{
  "n_layer": 9,
  "d_model": 320,
  "n_head": 5,
  "n_kv_head": 5,
  "head_dim": 64,
  "d_mlp": 1280,
  "vocab_size": 16384,
  "activation": "tanh_gelu",
  "norm": "layernorm",
  "norm_place": "pre",
  "norm_eps": 1e-06,
  "positions": "learned",
  "qk_norm": false,
  "attn_scale": 0.125,
  "bias": "all",
  "tie_embeddings": true,
  "parallel_block": false,
  "init": "normal",
  "init_std_qkv": 0.0171,
  "init_std_o": 0.00402,
  "init_std_up": 0.0171,
  "init_std_down": 0.00402,
  "optimizer": "adamw",
  "lr": 0.00158,
  "beta1": 0.9,
  "beta2": 0.95,
  "weight_decay": 0.19,
  "lr_head": 0.00809,
  "warmup_steps": 319,
  "schedule": "wsd",
  "decay_fraction": 0.797,
  "decay_shape": "linear",
  "final_lr_fraction": 0.0,
  "batch_tokens": 131072,
  "seq_len": 1024,
  "doc_mask": true,
  "z_loss": 0.0001,
  "train_tokens": 731400000,
  "steps": 5581,
  "dataset": "wikipedia_en"
}
Each number is 128 + 32 x the weight over the matrix's rms, rounded and kept within 0 to 255. Layers, rows and columns count from 0.

# layer 2 MLP up, 1280x320, rms 0.0599, rows 195-237, columns 240-319
[[175 102 203 119 114 117 161 162 149 122 123 176 148  72 172 110  90  66 128  71 150 130 122 130  66 128 114 177 153 141 188 192 125 193 114 135 158 144 142 123 114 172  94 126  71 105 252 141 153 118 138  82 191 108  80 134 130 167 106 115 109 128 175 154  62 107 109 146 178 122  97 136 104 107 145 125 152 109 141  74]
 [ 90 117 169 134 116 114 119  84  62  80 222 145 167  98 123 131 115  32 160 113 131 105 160 142 149 113 140 153  91 101 117 129 165 166 103 121  93 147  91 121  87 121 141  94  87 164 137  75 133  85 149 125 160 107 109  67 157 151 168  77 147 166 167 120 134  95 158 121 156  80 126 107 104 138 147 123 111 130 112  68]
 [128 145 133 168 156 164 128 113  93  85 186 115 176 149 141 155  79 100 139 114 111 129 167  52 103 109 199  96 111 131 136 110 155 186 136  82 107  86 149  80 105 115 174 139 114 137 158 149 193 131 155  91  87 100  91  58 151 168 159 141 134 116 138 119 126 189 108 133 161  68  96 135 151 130 164 139 169 145 157 117]
 [142 134 120 138 125 134 128 137 124 119 128 136 129 114 116 127 110 131 135 115 115 127 123 128 130 111 119  95 128 120 145 117 133 131 116 131 132 113 124 133 114 121 143 132 131 123 127 153 127 130 125 116 125 134 130 131 139 127 135 128 140 135 121 125 129 127 115 128 134 126 118 123 129 123 131 126 119 135 124 127]
 [112 161  91 184 134  87 124 197 124  37  89 105 134 100 150 119  69 155  60 109 132 143 125 100  70 138 160  72 130 139  62  93 120  92 119 114 140  62 122  40 135 184 134 120 131 174 152  88 120 145 130  82 102 174 127  95 192 113 109 103 179 129  96 131 115 137 133  97  65  89 103  54 131  55 118 120 111 157  99 107]
 [149 114  70 152 135 193 121 105  74 122 181 123 189 108 109 114  95  71 186 118 131 113 145  47 145 114 218 137 101  90 128 122 175 194 105 141 144  99 117  91  69 123 156 139  79 117 149 168 145 107  92 109 100 127  97 113 155 159 158 128 153 159 187  88 114 142 170 110 218  72 123  99 119 145 156 139 203 156 133 139]
 [127 119 136 224  75 142 160  95 105  77  70 147 158  77 127  87  95 185 105 154 147 159 182 101 124 131 124 136 117 135 112 127 132 178   0  45  81 110 116 141  59 131  74 118 143 152 133  89 206  77 159  99 134 195  92  82 196 124 121  85 172 107 137  80  72 236 105 109  94 116  53 183  83 144 185 126 171 200 111 140]
 [124  72 149 186 133 117 224 128 122 116 182 135 105 119 156 128 115  22 162  31 133 142 105 111  69 145  73  69 185  74 153 151 157 127 173 193 146  91 115  56  62 142 155 165 184  61 224 176 134  99 146  41 122 104  84 107 115 158 135 162  98 130 141 150 121 109 125 133  63 110  93 107  86 172 139 129 101 145 213 121]
 [110 150  49 140 217 171  92 122 135 123 116 138  80 207 146 157 151 169 132 141 142 182 173 145 151 140 187 142 162 172 139 162  73 190  88  88  92 126 196  87 144 129  90 169 200 151 109  74 151 214  47 129 152 117 117  87 141 238 216 175 182 174 156 113 207 186 126 105 156 108 183 121 103  79 130 137 111 133 154 113]
 [ 93 135  69 168 128 170 192 139 124  87 141 120 128 148 164 156 115  47 177 145 117 120 149 113 106 104 102 146 152 155 138 151 114 142 134  90 133 144 101 164 116 150 129 121 125 130 123 169  74 158 162 127 140 109 139 109 134 135 183 119 125 152 175 139 123 159 181 103 154 132 101 115 160 180 137 145 163 154 107 117]
 [130 132 122 128 126 124 131 128 119 139 127 131 132 128 125 122 118 123 133 120 131 121 131 125 125 129 126 127 125 128 128 134 119 122 128 130 135 122 120 131 126 117 134 124 126 120 128 137 131 134 132 116 126 133 129 125 134 127 133 126 128 132 132 120 127 133 121 125 127 120 129 135 116 122 123 126 122 134 139 125]
 [214 101  62 137 112 104 181 155  42  41 159 118 171 124 168 159 138 145  94 112 138 160 108 172 148 114 155 166  71 180 100 155 172 136  57  76  81 119 161 101  94  95 107 137 102 131 161 143 147  53 154 105  99 141  97  66 150 146 146 113 161  74 167 103  97 127  75 168 100 112 143 199 125 137 100 134 119 133  95  98]
 [ 88 112  62 119 139 180 130  85  72  58 190 138 121 198 163 133  90  94 189 131 132 112 184 107 140 117 173 206  89  85 180 148 117 151 134 155  98 114 115  78  89 117 195  55  52 173 132 124 185 159 141 124  89 133  76  67 158 230 177  44 185 162 131  87 103 188 150  72 152  90 103 145 102 198 144 131 178 136  79 139]
 [102 129 130 120 129 120 128 128 128 121 132 117 125 119 137 127 132 128 116 131 130 114 122 127 122 128 137 135 120 119 133 128 135 118 126 117 127 122 124 137 134 131 131 123 135 124 127 118 123 128 131 112 134 124 123 124 125 133 124 115 124 134 134 128 127 132 131 132 126 123 136 137 124 125 133 122 131 139 130 127]
 [163 137  59 123 136 200 119 147  70  62 192 134 158 201 179 152  93  58 131  88 133 135 154 111 132 120 180 162  96 115 131 113 151 166 113 156 135 152 116  87  90  98 208 115  47 105 173 101 105 121 168 109  45 110 104  92 192 164 173 104 162 142 167 118 109 175 102 112 154  92 119 111 107 131 175 142 169 148 126 131]
 [142 141 121 131 132 129 132 141 129 133 126 124 124 123 132 134 114 128 135 128 134 122 126 114 138 124 140 130 125 113 137 120 128 138 117 130 131 121 125 132 117 136 126 125 137 129 125 136 130 125 125 132 122 121 128 127 136 123 135 123 133 147 114 123 128 131 119 126 128 135 129 109 118 125 132 133 124 136 125 132]
 [136 141 126 140 183 194 141 124  87  72 146 143 175 117 138 139 106  87 119 127 127 153 142  73 114 124 196 145 147 131 135 103 166 191 144  75 103 130 105  86  96 105 157 110  85 132 161 148 142 118 114  80 108 108  81  88 117 166 130 125 136 159 172  95 155 158 122  99 168 106 122 187 139 121 120 138 154 150 191 121]
 [ 67  75 127  77 176 116 159 118 114 106  98 139 136 190 117 172 174  58 138  41 107 125  96 135  99 123 136 130  97  62 134 130 144 174 175 187 110 197 121 116 123 117 113  84 168 102 179  70 168 151 157  78 125 103 100 109  76 161 132 138 110 213 152 176 149 193  74 145 101 109 131  90 134 192 200 135 211 105 169  92]
 [131 143 118 120 144 166 137 127 108 115 150 172 153 112 125 138 111 111 135  89 173 149 109 100 146 155 151 138 133 120 140 141 137 136 126 100 136  85 148 105  79 117 142 114 113 128 146 134 147 140 135  86  92 134 102 136 143 140 155 114 162 130 130 105  94 148  92 126 169 142 111 135 103 107 122 114 150 144 155 131]
 [132 130 142 134 120 133 125 116 138 121 127 118 117 133 131 131 124 128 121 129 128 128 128 130 137 127 127 110 117 132 151 126 131 123 121 139 108 130 129 130 119 129 136 129 132 116 120 123 144 114 126 139 115 139 129 124 128 113 125 114 124 127 124 140 124 128 135 131 129 126 137 109 135 124 123 125 128 125 127 130]
 [142  91  65 133 152 210 148 108  52 100 165 113 148 130 163 150 100 143 151  55 136 146 109  98 144 117 175  58 139 106 155 102 132 188  85  94 144  75 115  76 104 129 120  96 111 101 142  87  93 121 149 111  89 117 168 153 151 156 161  95 159 102 183  78 144 165 150 104 203 115 130 109 132 116 158 135 148 127 156 155]
 [117 122 137 117 122 141 134  91  98 120 141 129 124 133 131 133 110 152 137 105 125 119 146 102 140 127 135  69  94 109 130 163 123 158  59 113 137 177 104  89  41  94 129 126 109 122 154 101 147 117 127  95 105 146 146 136 152 157 146 131 139  99 140 125 119 151  90 118 200 150 149 124 117 138 175 121 134 127 151  99]
 [107  80  82 203 132 161 138 154 115 130 114 136 178 112 102 137 131 136 190  97 137 129 150  56 132 115 138 141 148  95 159 154 212 186 147  64 108  75 114 125 122 114 107  48 142 128 165 139 166  93 139 102 116 147  83  83 126  92 146 106 169 164 119  87 128 158 114 138 173 141 111 135 140 157 157 137 200 124 140 131]
 [176 125 146 153 199 174  90  97  89  95 124 152 153  91 119 121 153 115 114 116 129 100 160 118 130 113 232  50 114 104 111  85 126 134 141  63 107  59 117  80  83 141 163 129  38 119 162 125 145 124 116  98  48 124  90  87 149 184 153 139 182 139 175 139 163 117 182 104 158  78 135 134 126 145 148 140 151 117  83  83]
 [169 102 154 145 166 113 165 139  77  88 148 113 141 109 172 139 116 120 117 165 132 132 120  93 160 137 205 134 132 126  98 126 194 173 148 115 108 113  83  65 133 118 170 127 105 150 133 186 111 162 121 114  57 129  94  67 110 150 115  75 213 156 163  99 135 156 140  96 153 124 121 140 126 106 144 125 156 127 158 119]
 [177 119  93 143 135 162 145 148  11  58 255 122 124 186 160 112 113  75 146 120 128 101 138 106 140 114 186 156 135  96 166  91 168 157 144  98 105  96 125 111 105 155 163 117  52 109 143 180 121 165 136 120  27 125 122  86 147 157 128 145 142 165 114 111  88 181 160 116 170 102 118 185 142  94 163 139 124 157 109 108]
 [125 130 133 122 129 118 130 139 121 130 126 122 129 110 124 124 124 136 125 126 132 112 123 129 132 123 134 130 129 129 142 133 132 129 125 139 132 116 125 127 126 123 120 115 132 128 126 131 134 131 124 110 127 120 125 130 128 125 124 129 124 123 129 128 126 132 113 128 134 132 136 127 134 132 138 125 127 138 124 120]
 [111 121 151 110 120 128 137 153 146  75 105 125 146 107 160 135 108 119 226  56 112  79 166  95  90 111 116 143 102 173 132  61 147 148 158  99 114 105 136 117 130 143 125 112 116 104 146  67 124 107 175 178 163 136 124  34 120 176 156  82 162  81 164 142 154 169 196 104 109  89 125  84 115 125 172 128 175 119  80 115]
 [124 135 117 128 135 129 129 143 123 134 130 138 124 128 127 127 113 128 133 120 126 118 119 119 135 120 120 114 127 126 150 127 125 136 117 123 133 127 114 125 116 116 138 125 138 142 129 139 120 130 113 114 121 127 133 123 126 133 126 120 132 130 136 130 132 128 117 127 133 138 136 127 135 125 124 142 137 133 122 131]
 [130 122 145 175 104 122 148 180  78 108  64 138  86 120  90 122 147 108  82 116 124  81 158 146 128 130 141 111 106  49 167 127 185  90 182 121 135 148 127 186 109 170 176 173  94  43 174  98 136  90 144  55  45 139   0  74 146  99 146 126 173 123 197  83 200 138 177 113  97  52 137  72 102 171 178 137  63 114  79  76]
 [184 108  90 176 168 175 177 101  99  53 122 134 145 145 182 178  95  88 169 145 134 122 170 122 135 106 136 133 120 149 147  99 184 184 137  99  98  92  97 123 131  68 155 118  72 103 190 103 102 111 153  95  51 116  86 109 131 166 155 137 142 158 154  63 145 157 134 122 165 164 114 111 132 101 114 134 167 152 170 133]
 [111 107 102 157 125 152 116 104 109 101 181 129 155 162 164 135 118  96 146  72 114  91 152 112 161  93 159 122 103 152 136  93 188 169 107 100  98 179 111 146 143 136 140 159  92 150 158  58 178 160 119 100 137 118 110  95 143 188 156  98 132 152 148 144 135 138 164 135 152 107  87 150 117 139 183 121 170 134 159 119]
 [106 120 121 142 174 175 165  88  32 108 123 114 154 150 145 168 121 109 140  48 150 155 129  38 127 135 152  73  90 104  72 146 135 162  50  18 142  43 159  98  39  97 134 114  64 117 152 141 120 141 158 146  64 138 116 114 165 143 142 100 195 130 185  26 127 147  93 122 181 171 138 121 105 112 137 128 153 145 115 132]
 [128 121  84 122 133 116 135 129  85  91 135 112 171 116 154 119  83 106  79 128 115 104 177 104 110 115 114 149 124 170 131 114 164 143 115 117  97 130  98 103 105 124 165 117 103 144 151 102 150 112 150  77 109 108 107  99 129 130 167 111 136 137 152 114 112 163 136 113 167 125 112 144 128 122 146 162 152 127 147  96]
 [182 133 107 101 152 196 187 128 106  91 173 134 179  66 131 166 138 113  91 165 133  83 116  93 148 133 197 156 127 112 114 150 132 168  44 123 111  81 130  65 101 146 148  94 120 100 143 163 143 180 134 116  61 137 128 111 126 142 156 134 176 197 181 102 128 150 111 117 156 136 163 121 135  95 137 121 129 152 128 130]
 [162 127 124 195 200 106 181 122 125  94 105 113 182  94 103 126  74 163  90 126 134 177 160  94 107 140 109 141  66 184  85 176 129 155  81 185  70 130 105 167 128  41 115 195 129 191 121 149 169 139  76  47 144 118 118 107 149 186 190 118 175 120  92 108 112 109  87  63 193  74 162  96 169 138 184 125  57 133 142  51]
 [162 123 135 154 144 130  80 116 120 122 167 134 165 141 126 159 116 149 163 126 126 182 126  78 167 110 151 143 146  82 132 126 164 184 110 117 126 111 104 133 115 124 106 160  90 123 150 116  96 113 147 106 135 112  74 110 112 131 163 127 170 160 128 107 160 129 145 135 168 103 156 147 145 148 150 118 174 134 163 134]
 [177 115 170 173 135 221 114  88 108  36 212 137 157 120 129 185 121  93 188 150 129 101 130  84 157 117 145  74 109  49 196 118 161 192 148 134 121 119 132  92  96 146 115 136  75  85 179  83  98 131 147  56  75 157  56  98  84 159 136  84 120 151 139 121 139 174 117 125 179 157 107 133 128 192 154 130 197 144 145 104]
 [176 145  61 124 185 141  92 113  94 112 140 130 153 100 141  83 102  50 111  85 138  90 167  95 112 134 223 179  89 102 151 137 133 145 145 128 117  86 109 118  29 117 113 163  46 148 155 136  89 182 122  74 133 106 100  85 129 127 142 182 173 113 187 116 189 147 204 175 152  94 114  43 163 154  74 137 143 151 134 113]
 [119 136 125 119 131 124 123 132 116 137 125 141 132 130 121 130 120 135 131 126 122 115 133 115 137 126 127 131 124 113 139 118 135 133 122 120 126 128 123 129 124 127 126 122 132 131 122 138 123 136 110 125 119 115 131 129 140 124 129 126 118 131 131 118 126 137 121 122 126 125 131 130 126 134 132 134 131 137 124 121]
 [127 104  71 122 146 163 129  81 108 107 124 140 215 203 184 137 126 125 198 151 121 110 135  82 150 116 146 185 100 120 127  91 165 150 124 118  99 136  95 147 111  71 160  88  63 122 190 115 168  46 124 146  99  94  59 131 130 158 163 140 159 120 198 123  86 142  89 118 158 159 113 156 111 164 190 126 177 129 181 123]
 [102 127  97 174 131 193 195  81 113  30 144 144 181 115 130 149  87 132 155 156 135 182 104 120 110 136 185 173 158 103  72  89 102 187  74  76 148 113 105  49  70  73 126  75  63 126 134 138 146 152 149  84  89 140 124  67 153 176 160  71 122 202 145  49 133 150 117 132 139 132 135 118 143 143  89 129 185 170 188 146]
 [ 72 121  97 120 177 102 122 157 114  83 106 129 154 134  97 184  27 212 240 132 138 186 117 167 167 128 147  95 131  87 121 102 123 166 118 159 110 117 147  79  96  44  89  93 157 142 133  81  79  95 194  97  99 138  93 112 156 138 171   7 132 255 189 108 117 211  93 129 150 155 125  64  77 172 102 136 151 146 118 116]]
# layer 2 MLP down (transposed), 1280x320, rms 0.042, rows 195-236, columns 240-319
[[156 125  84  71 119 118 119 118 163 153 131 136  86 123 131 150 147 137 119 111 137 120 116 127 113 121 183 187 114 134 150 121 126 147  98  97 144 128 144 106 162 163 141 139  68 177  78 183  87 147  92 133 150 125 146 209 133 103 147 140 159 115 106 192 133 147 106 145 157 111  96  72 128  72 141 129 111 121 143 160]
 [121  63  55 160  84 139  77 169 123 191 211 157 171 141  54 144 221 151 158 137 112 188 121 135 156  73  66 162 112  70 176 153 189 164 101 198 132 148 129 115 127 129 203  80  29 141 127 195  98 139 111 110 175 149 212  73 217 130 123 173  82 138 157 226  90 148  91 134 171 125 105 153 220 137 170 124 125 153 191 145]
 [120 153 161 119 118 116 128 112 130 135 132 120 109 111 120 135 116 122 109 120 148 132 159 136 100 128 108 184 107 107 146 131 112 126 153 139 141 112 131 104 104 123 158 117 113 122  99 153 130 128 175  94 129 124  76 117 141 163 117 111 124 116 155  86 148 103 110 112 138 115 146 111 148 116 149  99 113 116 132 134]
 [123 125 124 128 127 121 131 134 125 130 126 121 132 137 131 118 132 140 129 130 132 130 134 129 129 128 135 141 135 131 129 140 129 123 126 128 131 131 119 130 133 129 124 129 122 130 125 122 127 135 133 132 131 125 130 129 124 132 125 132 131 130 132 125 133 132 130 135 129 134 120 123 132 129 128 129 125 129 130 126]
 [120  94 182 157 117 117 108  94 164 141 101 145 112 111 154 180 113 120 153 136 130 174 126 118 131 124  97 162 102 100 120  91 150 123  97  99  87 112 147 109  91 141 182  64  88 144 130 154 156 151 101 120  82 130 106 160 196 151 149  90 138 122 125 147 126 104 141 115  99 126  74 193 150  75 152 123 141  96  77 105]
 [149 125 138  88 144 138 126 146 152 169 150 133 120 145 147 204 104 126  86 179 126 115 133 124  97 110 111 122 147 121 164  94  86 113  58 157  96 111 140  92 133 132 159 119 115 164 186 137 106 132 140 126 138 149 138 148 165 145 163 195 106 166 142  83 108 140 171 137 146  79  88  93  83 119 112 136 126 105 151 129]
 [211 121 147 128 107 111 137 121 117 126 148 148  91 150  60 181 160 118 115 141 113 113 148 118 142 125 146 129 156 136 131  97 175 139  83 147 122 108 159 164 154 159 103 178 114 104 123 108  80 104 112 103 115 143  92  65  90 119 138 116 209 127 172 141 136  96 118 132 170 136 109 145 150 100 137 127 129  94 131  99]
 [ 82 113 136 166 118 114 121 130 135 143 181 119 139 122 156 175 166  99 119 165 121 117 108 188 124 134  78 134 157 128 203 110 204 110 132 134 152 130 152 203 104 118 119 178 105 174 129 143 103 146 144 137 133 167  98 163 144 120 109 129 130 128 125 145  77 103 120 137 140 115  98 168 154  59  87 114 140  96 123 101]
 [200 114 135 109 142 135 151 113 117  97 161 121 142 146 131 136 138  95 124 110 133 133 140 132 124 133 139 143 106 114 148 131 127 170  64 136 140 110 136 124 100 111 126 170 134 149 137 137  97 106  94 149 138 142 172 176 102 173 155 139 130 125 175 144 102 146 117 116 115 128 105 113 126 125 130 121 165 168 137 148]
 [ 90 136 131 149 130 111 129 146 113 127 144  92 117  99 113 140 111 123 138 113 136 149 127 135 144 127 159 115 153 127 164 150 122 142 129 137 114 119 117 141 101 151 112 142 112 128 117 132 129 109 132 131 113 130 123 152 124 126 138 164 146 109 113 148 136 136 109 129 125 155 132 129 121 107 138 141 121 132 131 125]
 [124 123 130 131 134 130 127 128 132 128 125 126 126 123 128 130 133 132 128 129 129 129 126 125 126 129 131 128 126 124 129 128 136 128 132 130 126 132 126 131 133 132 131 125 121 128 120 123 127 135 132 133 130 119 129 133 125 122 129 126 132 129 130 127 126 128 126 128 124 123 122 120 132 126 125 129 127 124 124 125]
 [126 109 103  79 198 109 128 108 111 137 157 140 128 153 162  50 137 160 133 136 136 170 165 118 122 166 161  94 123  94 156 139  98 106 150 144 123  84 162 198 134 160  87 112 105  68 100  89 125  97 132  83 115 137 104 134  64  98 142 142 138 109 194 142 133 110 124 176 133 149 117 134 139 136 137 123  91 143 153 106]
 [177 166 119 180 111  76  95 244 121 167  65  79 186  89 133 255 146 120 194 135  85 114  59 123  88   0   0 104 119  92 100 115 206 120 111 174 173 170 132 117  75 156 102 114 138 102 144 139  78  16 126 112 217 139 118 165 112  21 129 251 123 155 179 180 128  90  72 206 167 227 131  70 240 108 133 200  45 145 101 101]
 [131 131 132 131 124 133 127 124 121 127 125 129 132 130 130 130 128 127 126 131 133 133 128 124 126 126 121 122 135 125 124 126 131 129 125 135 122 130 128 127 126 130 123 134 124 127 126 129 128 124 136 132 126 129 133 125 122 126 124 133 127 128 126 130 129 127 123 125 127 132 125 125 131 128 130 131 132 126 130 128]
 [170 116 159 144 119  97 103 118  92 157 118 236  91 197 161 124 139 131 135 206 141  70 118 152 109  57  43 138 106 120 140  92 177  64 226  85 123 175 171 103 134 217 122 136 195  16  97  56 122  92 200 126 237 152  10  70  65 153 105 115 176 142 207 144 137 147 146 145  89 117 101 153 120 126 129 118  57 157  43 114]
 [136 128 132 126 125 123 128 128 125 126 126 125 134 128 129 122 128 130 128 131 127 133 130 131 127 130 121 130 133 135 126 136 132 124 128 123 128 130 126 129 130 131 121 132 125 127 133 131 125 125 131 130 127 128 126 129 125 130 121 128 125 129 126 128 126 132 127 133 133 126 124 129 133 128 135 124 132 127 125 122]
 [152 117 163 111 131  56 135 127 104 126 123 158 184 121 152 127 154  81 184 129 136 165 108 116 124 108 146 137  82 141 160 147 118 139 120 111 141 160 101 150 136 136 102  96 157  78 138 128 169 123 134 130 157 106  89 159 122 102  42 196 123 135 124 131 145  71 129 160 137 158 168 177  83 132 122 105 126 153 187 157]
 [ 72  99 185 153 117 139 129 157 148 149 152 150 109  68 149 165 130 166 129 179 145 131 158  99 129 117 167 114 157 126 140 115 126 201 128 118 124 126  69 165 130 111 158 117 151 122 165 112 163  78 156 127 159 176  95 133 247  83 131  37  54 103  77 149 105 102 128  56 147 157 140 195 119 116 113  92 133 115  89 115]
 [125 128 124 114 137 135 130 138 119 121 128 110 111 137 117 146 125 112 131 132 112 114 102 141 107 118 152 127 134 108 141 119 137 131 133 145 137 130 115 125 126 102 120 133 131 154 128 119 151 142 107 153 108 121 143 128 134 104  81 135 125  91 128  88 118  92 161 118 119 123 125 117 152 118 131 151 117 102 123 154]
 [130 131 123 127 125 127 132 132 121 126 133 124 138 131 123 128 129 127 122 133 127 123 135 131 129 130 125 135 134 128 118 132 130 132 127 124 132 128 128 124 127 132 124 128 123 129 125 129 126 128 130 121 132 128 122 127 126 133 120 139 135 126 128 122 130 126 128 129 121 128 129 134 126 130 133 129 132 122 124 124]
 [ 87 195 102 115 107 150 199 163  82 184 151 149 156 161 125  91 176 121 143 188 115 120 126 106 179  95 196 146  99 155  40 142 219 151  79 114  88 122 160 130  40 102 165 230 164  96 198  55  53 169  70 135 135 136 122  89 176 167  90 104  84  96  49 116 165 152 129 131 122 138  64  61 155 161 127 130 147 114 152 123]
 [130 142 108 120 113 125 131 109 146 114 129 136 124  99 142 134 124 149 140 132 131 159 135 139 122 139 115 140 121 134 116 124 120 125 136 142 121 148 137 126 121 119 144 125 120 143 126 141 133 130 136 132 131 134 131 144 131 124 127 143 127 134 119 135 106 118 140 132 102 123 128 135 143 114 127 126 151 120 124 125]
 [162 139  91 128 153 141 154 139 206 123 108 183 151 121 164  96 178 168 162 145 154 137  98 156 185  80  65  97 102 187 164 115 135 117  93 103 109 117 178 147  91 155 172 162 114 155 184 100 117 103 171 119 137 158 151 186  41  86 123 104 147  90 127 116 103  81 116 125 131 127 168 200 107 115 126 134  81 122 103  74]
 [ 92 101 126 193 104  88 180 112 208 174  92 169 101 237 122  71 220  94 126 253  80 141 114  79 123 134 177  62  92 186 136 118 175 109 171 112 144 175  91 132  79  70 153 116 169 127 132 100 110 247 126 129 103 160  87  98  75 128  77 213  66 121 223  89  38 193 123 132 149 155 108 105 207 168 160 133  93  91 209 159]
 [138 112 140 112 133  70 162 165 106 179 104  82 172  30 193 132 157 107 141 110  99 104  98  86  88  72  92 139 100  76 114 132 101  65 156 172  79 177 106 138 104 110 158 133 151  62 163 171 119 135 110 108 131 173 154 123 164 117  99 160  69 156 170 179 119  87  89 135 109 102  95 118 140  91  89 105 159 109 105  95]
 [172  79  27 109 157 123  74 139 180 174 136 106  96 255  70 188 161 152 165  72 221 134 149 160 144 105  64 164 125 142 114 162 221 112 203 124 150 169 124 128  91 176 127 138 114 138 152 118 218 139  97  96 148 177  75 121 172 102 148  76  52  93 199 140  98 165 164 112  54  71 161 119  73 124 180 110 127 154  66 162]
 [122 130 127 125 123 134 126 127 123 128 123 132 123 131 130 125 132 128 127 131 132 127 129 129 118 129 130 124 126 122 122 127 127 127 131 129 129 128 127 125 125 124 129 129 125 125 132 132 126 124 126 130 130 131 127 130 122 129 123 129 125 130 127 121 128 129 124 129 122 127 122 129 131 126 131 128 127 126 126 137]
 [112 144  91 124 121 129 188  53 107 140 123 122  73 117 123 147 150 131 144 163  78 153 174 170  83 122 160  31  98  66 144 112 160 146 166 138 122 129 185 140 134 160 162  67 145 168 162 119 120 181 118 100  97  99  99 150 149 106 175 131 106  90 162 156  95 204 112 152  70 140 103  93 124 139 147 166 133  34 180 132]
 [132 130 134 126 124 121 133 124 132 123 132 123 135 129 126 127 130 133 125 128 126 131 132 134 127 132 128 136 136 130 123 131 130 132 124 131 129 127 126 125 136 130 127 127 118 125 128 129 126 131 131 136 131 130 127 129 132 128 128 132 139 126 123 126 131 129 126 131 122 126 131 121 128 129 131 122 124 123 128 126]
 [168 138 153 108 164 108 149 152 131 165 131 104  88 179 155 147 150 105 139 146 128 164 118 113 168 118 162  82 187 123 138  54 121 137 108 115 173 109 150 120 141 178 180 104  92  86 136 133  68 147 113  95  93 127 155 115 136 130 117 117 163 129 141  81 127 105 120 143 156 145 131 131 128  69 104 112 119 116 144 112]
 [ 79 150 173  97  75 138 142 112  86 130 177  53 107 116 126 108 146 104 111 136 140 146  98  96 162 116  92 149 160 146  51 130 172 142 120 107 144 116 124  99  85 117 133 120 189  94 134  63 134 142  66 164 152 168 147 121 152 134 100 163 102 114  96 160 126 112 120 120 133 129 155  92 123 139 160 107 174  90 175 127]
 [108 126 141 194 138 112 156 124  92 116 174 164 152 100 171 121 113 104 144 106 117  69 200  72 136  64  54 161 128 133 153 138 203 167  89 198 142 167 114 104 151 124 127 136  41 170 134 107 143 132  91 135 119 108 136  69 156 123 117  97 142 127 162 109 108 160 122 104  94  90  76 118 109 118 148 111 121 145 167 122]
 [131 101 112 124  72 137 164 129  85 139 137 180 185 255 126 118 185 128 154 255 111 106 126 133  77 129 170  97 144 170  35 149 245 159 216 122 102  99 170  70  67  96 223 222 159 152 164  92  66 198 147 131 132 183  85 121 131 102 184  89 120  82  82  88  92 124  99  26  91 176 118 119 191 114 156 125 125  83 120  63]
 [136 115 117 115 135 129 118 140 142 120 140 114 120 115 118 135 138 118 130 113 129 127 110 148 131 134 134 128 137 135 117 132 118 118 125 127 138 114 117 137 134 126 127 143 143 126 121 117 120 121 132 135 163 140 141 133 107 140 112 145 118 126 119 103 141 120 130 120 128 149 123 128 114 155 113  90 130 112 135 125]
 [ 71  90 132 136 170 155 175 110  90 152  72 102 238  92 215 120 136 123 206 107 102 100 133  96  72  31  84 161  44 112  73  91 117 104 155 114   9 148 145 166 130 147 104 107  87  85 128 180 140 146 110 141 126 184 143 137 179 163 142 137 125  78 152 161 105  99 155 104 132  95 109  90 166 133 142 130 132 114 158 127]
 [141  84 114 119 139  85 139 115 147 113 159 123 171 134 144 119 114 162 165 101 126 146 146 110 135 133  96 110  94 122 164 171 149 190 132 125 129 178 129 116 122  90 141 151 134 144 116 183 129 100 126 158 105 163 154 130 116 160 141 110 122 102 142 152 126 125 138 130 109 118 145 105  96  94 123 127 173 102 159 152]
 [ 69 160 110 131 129 136 158 118 116 159 199 108  91 154 137 138 131 140 123  97 106  92 152  82 101  94 103 172 130  54 179  97 116 194  95 105 125 139 102  40 112 109 149 119 117  60 123 125 124 123 173  99 118 113 127  89  96 117 130 113 173 176 215 154  97 128 149 133 180  78 110  67 161 128 174  89  93 127 126 123]
 [151 137 122 106 155  92 176  86 127 162 213 151 101 190 152  54 198 157 137 146 158 179 103  76 139 103  99 107 107 134 207 112 140 160 129  87 150 146  88  68 131 109 135 134 152  43 119  76 140 126 187 113 153 157 116 178 104  98 133 169 126 174 189 169 121 102 109 125 124  97 160 113 147 132 135 100  64 148 175 171]
 [131 206  57 123 119 162 183  63 114 199 159 100 103 167 142 142 212  94 112 151 162 140 139 110 119 138 102  84 178  95 122  56 104 200 147  73 150 115 109 105 131 101  95  64 169 102 132  61 215  81 107 136 190 119  88 124 170 113  90 161  47 119 201 164 145 128 196 116 172 123 102  78 124 150 183 132 128  64 117 178]
 [127 133 130 128 128 129 134 128 133 124 131 124 127 128 133 133 129 131 127 130 132 132 124 131 124 128 126 125 132 126 127 126 127 126 128 136 129 131 126 127 128 130 130 132 122 129 122 130 129 129 132 136 127 128 128 131 125 130 129 131 132 125 125 127 128 126 129 127 125 129 129 129 137 127 132 125 130 124 129 128]
 [216 102 125 222 217 113  64  93 142 111 109 180  64 126 131 136 140  91 192  94 126  81 210 169 207  62 140 191 222 196 131  63 206 135 255 106 107 180 185 210  94 175 225 231 167 113  83 143  40 114 137  97 241 145 153  38  91 182 188 110 161 185  63  33 202 143 185 193 154  66 176 121 132 226 179 139   0 158   0  56]
 [111 169 111 115 104 131 134 115 134 132  72 205 126 251 168 178 119 159 138 146 153 117 177  60 133 118 186 144  92 174 181 135 175 183 129  69 127 141  86 131 160 101 235 184 154  88  62 183 155 179 103 147 194  46 120  76  60 116 105  74 185 106  98  76 163  72 210 222  99  90  71 146  27 151  97  96 130 218  68 183]]